{"num_hidden_layers": 14, "num_attention_heads": 6, "head_dim": 64, "attn_scale": 0.125, "init": "normal", "beta1": 0.93, "final_lr_fraction": 0.05}
Each number is 50 + 15 x the weight over its row's rms, rounded and kept within 0 to 99. Layers, rows and columns count from 0. The size before them is the row's rms in percent of the matrix's.

# layer 11 MLP down (transposed), 1536x384, rms 0.0597, rows 1251-1263, columns 256-383
097:45 25 52 62 55 40 50 48 64 69 86 53 13 50 09 81 25 65 62 51 47 33 44 54 64 55 47 40 43 47 37 58 36 62 66 88 33 73 20 75 80 38 48 48 29 62 74 48 60 62 56 37 65 58 65 65 43 61 54 54 66 60 62 32 40 59 27 24 65 45 47 42 21 58 29 52 50 49 50 59 41 41 22 70 65 65 37 63 56 35 24 91 40 61 44 55 66 50 53 39 34 70 35 30 26 35 49 67 54 26 49 56 59 46 74 60 48 42 45 43 25 37 72 38 46 43 49 81
110:37 52 43 82 72 38 46 62 44 44 33 49 47 20 33 24 62 59 27 66 94 73 64 46 44 32 62 77 39 60 30 64 57 47 52 43 37 18 48 40 58 20 67 42 55 75 49 74 51 40 48 49 48 37 47 51 48 54 45 68 55 49 44 84 79 42 42 53 50 69 46 40 51 29 83 63 57 44 60 51 42 66 66 49 65 85 16 64 51 30 59 65 43 45 44 37 35 42 35 55 55 41 72 42 43 41 72 45 26 62 64 53 52 68 53 65 50 50 43 37 53 77 59 28 38 28 67 50
098:82 45 50 52 25 36 45 50 59 37 65 43 38 36 60 73 60 49 33 47 45 42 66 72 42 10 28 49 23 43 57 58 46 52 67 38 45 59 35 80 50 85 52 66 37 20 77 40 43 64 56 39 34 90 39 41 31 31 46 41 33 32 49 40 50 77 43 45 42 20 49 44 43 39 27 62 39 76 45 40 70 70 84 26 73 42 33 67 53 56 57 60 39 48 59 30 22 63 51 36 46 63 38 31 57 53 28 60 40 72 41 53 18 12 66 34 48 59 86 56 60 51 81 35 81 60 53 31
099:44 51 35 55 55 53 81 40 89 43 36 06 49 71 66 50 39 52 41 40 34 69 30 53 76 57 75 54 55 49 32 67 37 60 46 53 54 40 28 34 64 26 39 35 67 47 46 56 49 42 49 22 47 28 49 53 57 55 53 58 54 90 55 60 39 50 45 52 41 57 28 55 78 52 48 84 59 32 56 31 53 38 56 80 46 75 63 41 49 17 41 75 76 44 56 58 59 57 43 66 43 67 43 56 32 46 42 58 77 39 47 61 43 52 54 52 49 28 45 55 57 47 89 71 47 40 99 55
095:60 56 81 42 28 44 55 45 59 27 68 53 46 58 42 58 54 59 67 23 41 22 47 65 41 70 61 40 66 48 71 48 62 64 47 36 40 12 46 85 44 55 36 37 62 45 53 75 45 44 05 62 70 60 70 26 44 36 83 63 49 66 81 70 38 48 56 47 64 51 38 19 64 57 59 30 51 78 42 51 42 33 52 52 55 38 59 74 57 61 45 26 49 29 66 64 58 42 56 60 30 15 68 34 40 62 61 50 69 55 44 40 85 36 55 58 46 24 73 37 62 60 55 76 30 22 35 57
091:46 64 56 74 25 68 47 66 39 49 44 74 51 59 44 61 59 33 53 38 21 69 65 50 66 40 40 66 48 70 58 90 57 74 48 41 57 35 36 68 74 56 52 63 52 58 58 43 35 60 64 48 13 58 40 30 34 10 56 67 66 31 45 49 38 49 51 69 64 33 66 49 34 57 28 74 90 46 66 47 63 39 37 37 50 43 42 62 39 44 36 44 58 76 63 85 67 70 57 39 93 62 73 61 63 43 66 55 55 43 35 43 51 25 40 46 56 35 35 61 29 56 48 33 39 66 51 13
095:49 53 61 45 36 31 44 48 52 33 50 46 45 37 45 69 43 65 77 42 42 58 49 56 71 46 54 45 64 37 46 38 62 41 67 46 61 55 62 35 51 67 49 67 25 61 37 23 58 69 47 35 60 31 18 51 57 59 26 62 44 87 38 35 52 41 37 72 59 57 34 46 39 42 42 19 45 54 31 67 66 40 86 48 42 65 22 33 48 33 51 62 54 63 79 38 45 45 45 68 40 23 71 35 52 76 08 45 57 52 29 46 48 68 41 51 60 48 47 57 27 50 61 69 17 53 56 65
110:46 20 50 38 47 57 50 45 50 36 73 50 38 64 55 05 60 41 45 46 44 74 53 59 44 60 50 66 52 52 54 50 70 43 44 59 71 62 76 39 48 21 41 45 51 55 47 69 34 36 43 57 71 41 61 40 66 44 55 47 70 47 60 49 49 34 74 38 56 56 63 38 57 46 49 70 36 28 50 36 60 27 49 71 79 20 36 29 69 56 56 77 22 70 71 52 63 51 49 56 58 52 36 52 38 48 50 34 55 50 24 53 56 63 74 56 52 48 53 41 30 38 63 88 79 45 58 32
098:53 52 47 37 55 38 52 26 53 53 55 51 65 72 56 33 60 50 65 42 48 57 23 21 34 86 59 50 45 40 49 21 39 50 47 62 65 43 49 38 59 48 87 55 38 55 45 29 43 39 37 38 94 68 52 39 45 38 49 63 63 66 65 55 39 51 40 42 45 39 45 71 54 48 30 50 55 59 42 75 69 74 48 42 54 16 53 46 33 62 36 41 46 31 49 57 69 68 28 26 45 57 42 85 50 27 50 47 39 36 73 64 54 21 75 74 24 55 60 26 70 46 20 64 66 46 38 56
099:30 90 53 37 40 42 46 54 52 52 28 23 62 74 50 57 67 82 68 71 46 47 64 59 76 37 49 53 52 28 78 52 45 54 49 46 64 31 44 70 65 21 18 33 34 76 57 95 56 68 45 67 47 60 60 19 71 22 77 57 36 53 44 56 56 28 54 67 39 47 69 46 68 74 15 47 71 19 53 23 50 65 65 76 54 61 11 47 73 38 51 44 48 21 56 49 57 55 75 38 52 39 35 61 29 66 56 56 44 39 56 56 49 48 47 63 50 49 43 50 52 68 49 70 27 55 32 60
091:60 52 47 35 67 80 35 65 59 40 53 34 28 59 73 44 49 53 31 33 39 59 66 40 52 49 42 76 56 31 25 40 59 46 57 68 36 47 62 31 41 27 75 40 62 48 60 55 47 53 41 34 56 52 53 64 71 75 74 48 57 21 55 57 44 37 50 55 63 48 65 47 63 61 64 73 78 20 43 50 44 44 50 24 37 61 52 46 30 46 55 56 55 52 51 59 58 52 41 44 39 43 54 61 34 56 70 08 60 46 44 65 42 55 57 24 77 70 47 37 56 51 64 30 27 61 34 49
105:49 54 68 76 73 57 41 56 55 19 45 27 63 35 82 47 72 47 15 56 62 59 34 99 54 44 42 35 59 61 57 42 47 64 46 53 40 37 50 39 32 51 29 91 47 35 37 54 87 68 50 46 67 61 52 69 62 40 54 29 67 21 56 46 59 71 35 44 37 52 49 56 47 55 34 57 65 26 82 77 52 68 41 82 65 61 58 91 62 75 38 65 35 49 76 53 78 54 66 67 49 68 60 48 56 49 43 76 45 68 63 48 50 32 59 38 70 71 47 30 44 46 27 50 47 43 63 22
094:78 29 25 52 68 90 28 57 53 46 47 47 29 62 30 36 69 43 57 51 56 50 24 57 10 50 42 70 47 39 52 48 45 48 38 53 44 40 45 40 47 42 32 42 82 38 46 16 33 38 73 61 67 41 48 52 50 59 42 47 62 39 59 42 44 53 74 63 40 39 85 43 47 32 40 36 74 58 67 46 57 35 40 53 91 60 42 24 48 76 59 22 27 65 45 43 65 47 37 52 31 67 44 30 38 33 57 37 68 53 57 43 56 70 54 59 64 55 57 58 60 61 45 45 73 71 46 62
# layer 11 MLP up, 1536x384, rms 0.103, rows 1252-1264, columns 256-383
102:42 62 32 07 56 60 67 45 33 56 51 29 42 34 35 31 78 32 62 47 84 54 44 33 66 52 49 37 36 51 66 35 83 56 54 47 55 45 50 44 37 40 59 51 53 36 44 59 43 57 55 42 44 49 57 70 60 22 58 53 56 76 40 44 37 89 49 52 83 62 36 67 39 56 16 73 39 59 37 70 38 39 33 63 52 64 59 64 66 66 57 37 60 48 32 50 47 53 61 56 61 61 30 36 40 58 14 48 29 64 32 42 46 77 52 32 35 32 63 46 34 38 60 29 48 64 65 37
095:40 58 66 63 72 36 71 32 52 29 34 71 31 64 40 47 57 45 53 60 35 74 66 61 54 75 35 53 50 46 69 45 36 47 31 48 53 62 22 25 51 73 65 24 34 60 43 52 48 45 38 37 66 23 35 37 48 79 56 45 44 45 49 46 65 62 34 65 36 44 58 59 51 39 48 64 41 26 47 32 33 58 72 37 50 56 58 46 60 62 53 47 61 25 53 56 79 71 46 50 49 58 57 56 59 50 29 65 48 48 72 68 38 30 68 38 70 49 61 27 67 21 45 99 28 42 55 51
104:22 39 55 36 74 77 48 44 48 39 62 50 31 10 70 47 76 36 83 44 51 41 59 30 48 39 53 72 50 48 79 55 47 42 37 24 64 27 54 68 32 47 34 61 38 44 71 28 60 58 49 79 74 38 55 27 46 46 71 35 49 63 65 58 41 69 53 20 25 57 59 48 74 44 64 65 55 43 34 57 74 31 38 39 41 55 62 63 41 71 41 71 65 53 32 29 42 34 58 24 69 52 47 31 63 56 60 43 43 59 59 59 43 61 31 27 49 50 75 82 13 38 60 25 54 19 43 36
099:76 11 15 51 66 75 37 63 60 66 43 31 71 66 63 59 38 33 43 34 60 37 41 47 47 35 40 50 46 40 42 71 89 37 60 47 38 57 43 60 47 55 47 80 32 47 84 33 52 56 69 19 59 25 39 55 67 62 23 44 45 45 56 46 36 71 58 55 36 36 64 54 66 51 62 49 45 45 69 63 43 44 43 66 37 63 45 56 65 38 64 59 45 58 71 41 57 60 52 43 38 60 42 54 42 62 46 64 29 45 98 47 70 68 51 28 49 49 45 35 29 49 43 42 85 40 70 43
096:60 43 42 23 55 50 73 57 67 42 27 50 60 32 47 41 36 58 44 67 46 43 52 49 46 73 19 49 68 63 33 04 31 64 31 37 47 55 72 68 53 41 39 31 43 51 17 77 57 69 55 56 62 49 59 32 46 52 35 40 62 29 39 40 54 34 79 39 42 50 49 36 68 16 69 50 47 72 57 54 45 66 34 66 52 33 59 46 40 51 71 42 48 60 27 29 27 63 45 44 32 58 60 51 61 42 56 37 63 42 63 39 39 49 43 52 63 40 58 79 55 53 70 70 70 42 63 40
097:56 41 82 38 54 87 54 51 74 61 51 36 46 45 59 22 91 50 56 44 39 25 52 45 47 58 54 56 45 47 49 45 49 51 41 25 73 51 53 61 67 50 55 42 60 47 55 42 54 21 49 82 50 43 62 82 46 19 64 70 21 30 66 46 51 60 60 26 55 48 27 40 70 61 75 77 52 43 62 46 40 96 59 72 47 54 61 67 59 81 42 31 62 41 33 54 51 33 77 50 56 55 56 39 62 57 51 36 22 63 62 66 56 45 62 36 54 58 59 47 28 35 69 33 61 38 40 23
108:52 31 63 54 39 60 48 33 70 48 58 34 47 76 38 47 34 74 43 69 64 74 38 02 42 26 27 43 25 18 62 62 61 37 32 53 61 56 31 79 43 36 49 56 76 62 37 42 38 57 63 41 72 23 44 36 63 40 46 67 45 54 70 70 06 54 47 29 38 77 44 77 32 77 57 61 32 45 50 45 47 50 46 47 53 61 43 35 29 42 37 55 49 41 27 45 53 23 49 15 58 76 41 66 61 52 64 35 65 63 40 65 52 40 71 37 39 76 82 55 33 57 68 51 57 57 39 32
105:25 50 48 33 65 27 61 38 47 63 56 46 45 52 37 40 32 29 79 49 38 31 32 15 24 46 53 45 41 59 43 50 72 40 58 48 63 14 52 13 68 44 50 31 46 39 34 77 68 58 64 62 43 46 68 51 55 57 45 81 49 49 52 65 69 44 64 51 42 41 58 38 54 35 42 83 63 63 29 83 24 54 69 48 65 39 59 52 67 46 49 60 94 84 68 42 68 43 79 79 73 29 65 46 34 56 43 36 43 59 25 55 53 31 46 77 23 41 65 44 42 69 52 35 68 35 51 63
097:70 56 32 53 82 42 54 32 52 53 42 47 52 26 59 69 38 33 27 55 38 61 91 43 61 54 58 78 47 51 25 71 51 32 52 59 53 47 34 45 71 48 63 63 41 51 72 38 31 50 26 40 61 57 13 41 37 61 50 42 64 40 57 34 50 29 53 19 72 31 51 53 64 29 30 46 65 48 59 41 61 43 56 24 68 58 32 63 46 36 44 53 36 37 43 43 62 50 82 75 55 54 67 35 55 81 33 60 53 39 32 44 59 52 26 40 69 61 69 34 57 63 62 63 52 61 39 52
095:77 51 39 61 39 19 59 55 64 51 50 38 71 44 44 38 76 57 47 57 65 72 35 37 55 81 62 10 53 66 56 29 36 33 49 41 31 47 65 64 59 60 39 57 55 39 20 82 79 62 65 71 37 46 49 49 47 28 52 46 30 50 33 67 48 59 39 66 41 39 54 53 18 45 42 44 31 50 41 48 62 27 58 50 37 44 44 36 56 49 32 52 65 72 27 29 68 55 40 57 73 55 45 35 56 38 48 70 78 59 53 47 39 39 47 87 22 38 61 07 57 49 53 76 53 49 50 61
094:66 52 22 55 49 49 69 82 51 67 55 39 41 55 40 37 15 29 51 58 64 36 62 68 74 46 44 69 55 53 45 62 51 45 40 45 56 41 61 72 64 55 42 45 70 38 63 47 33 46 43 46 50 33 42 35 53 56 75 63 61 57 48 61 43 54 46 47 50 66 33 43 36 57 49 50 21 47 40 60 56 47 54 52 46 27 43 23 63 54 48 64 51 44 44 57 40 55 45 59 55 39 64 47 74 28 46 42 77 36 33 29 54 63 62 64 35 48 50 34 51 66 49 43 54 47 45 40
098:35 82 64 19 40 39 64 45 68 37 53 49 40 47 56 35 35 42 68 57 54 54 65 32 56 39 50 39 61 67 40 59 64 57 54 48 72 54 55 50 54 62 55 66 48 72 57 91 45 43 41 61 44 50 63 39 60 41 51 55 44 64 38 63 67 42 23 61 39 62 17 50 67 48 61 32 26 69 47 38 33 55 59 44 22 38 68 69 47 37 68 77 75 32 63 73 29 36 50 44 74 36 37 34 49 59 48 53 32 58 39 35 29 47 56 36 20 42 34 57 14 44 58 61 36 25 69 54
099:46 41 03 42 69 64 52 62 30 44 47 36 31 41 66 51 75 50 38 59 60 67 58 24 64 74 51 65 43 46 19 50 54 82 57 51 56 50 67 58 73 70 48 26 40 40 43 30 30 61 48 63 82 48 22 53 42 57 58 65 43 63 83 23 39 37 55 42 74 51 18 47 35 48 48 41 46 39 69 44 38 36 32 32 77 51 58 36 62 57 99 44 49 36 46 70 31 38 43 36 55 34 57 40 61 49 57 29 51 68 59 48 39 50 42 51 50 38 69 55 32 67 55 63 31 59 47 68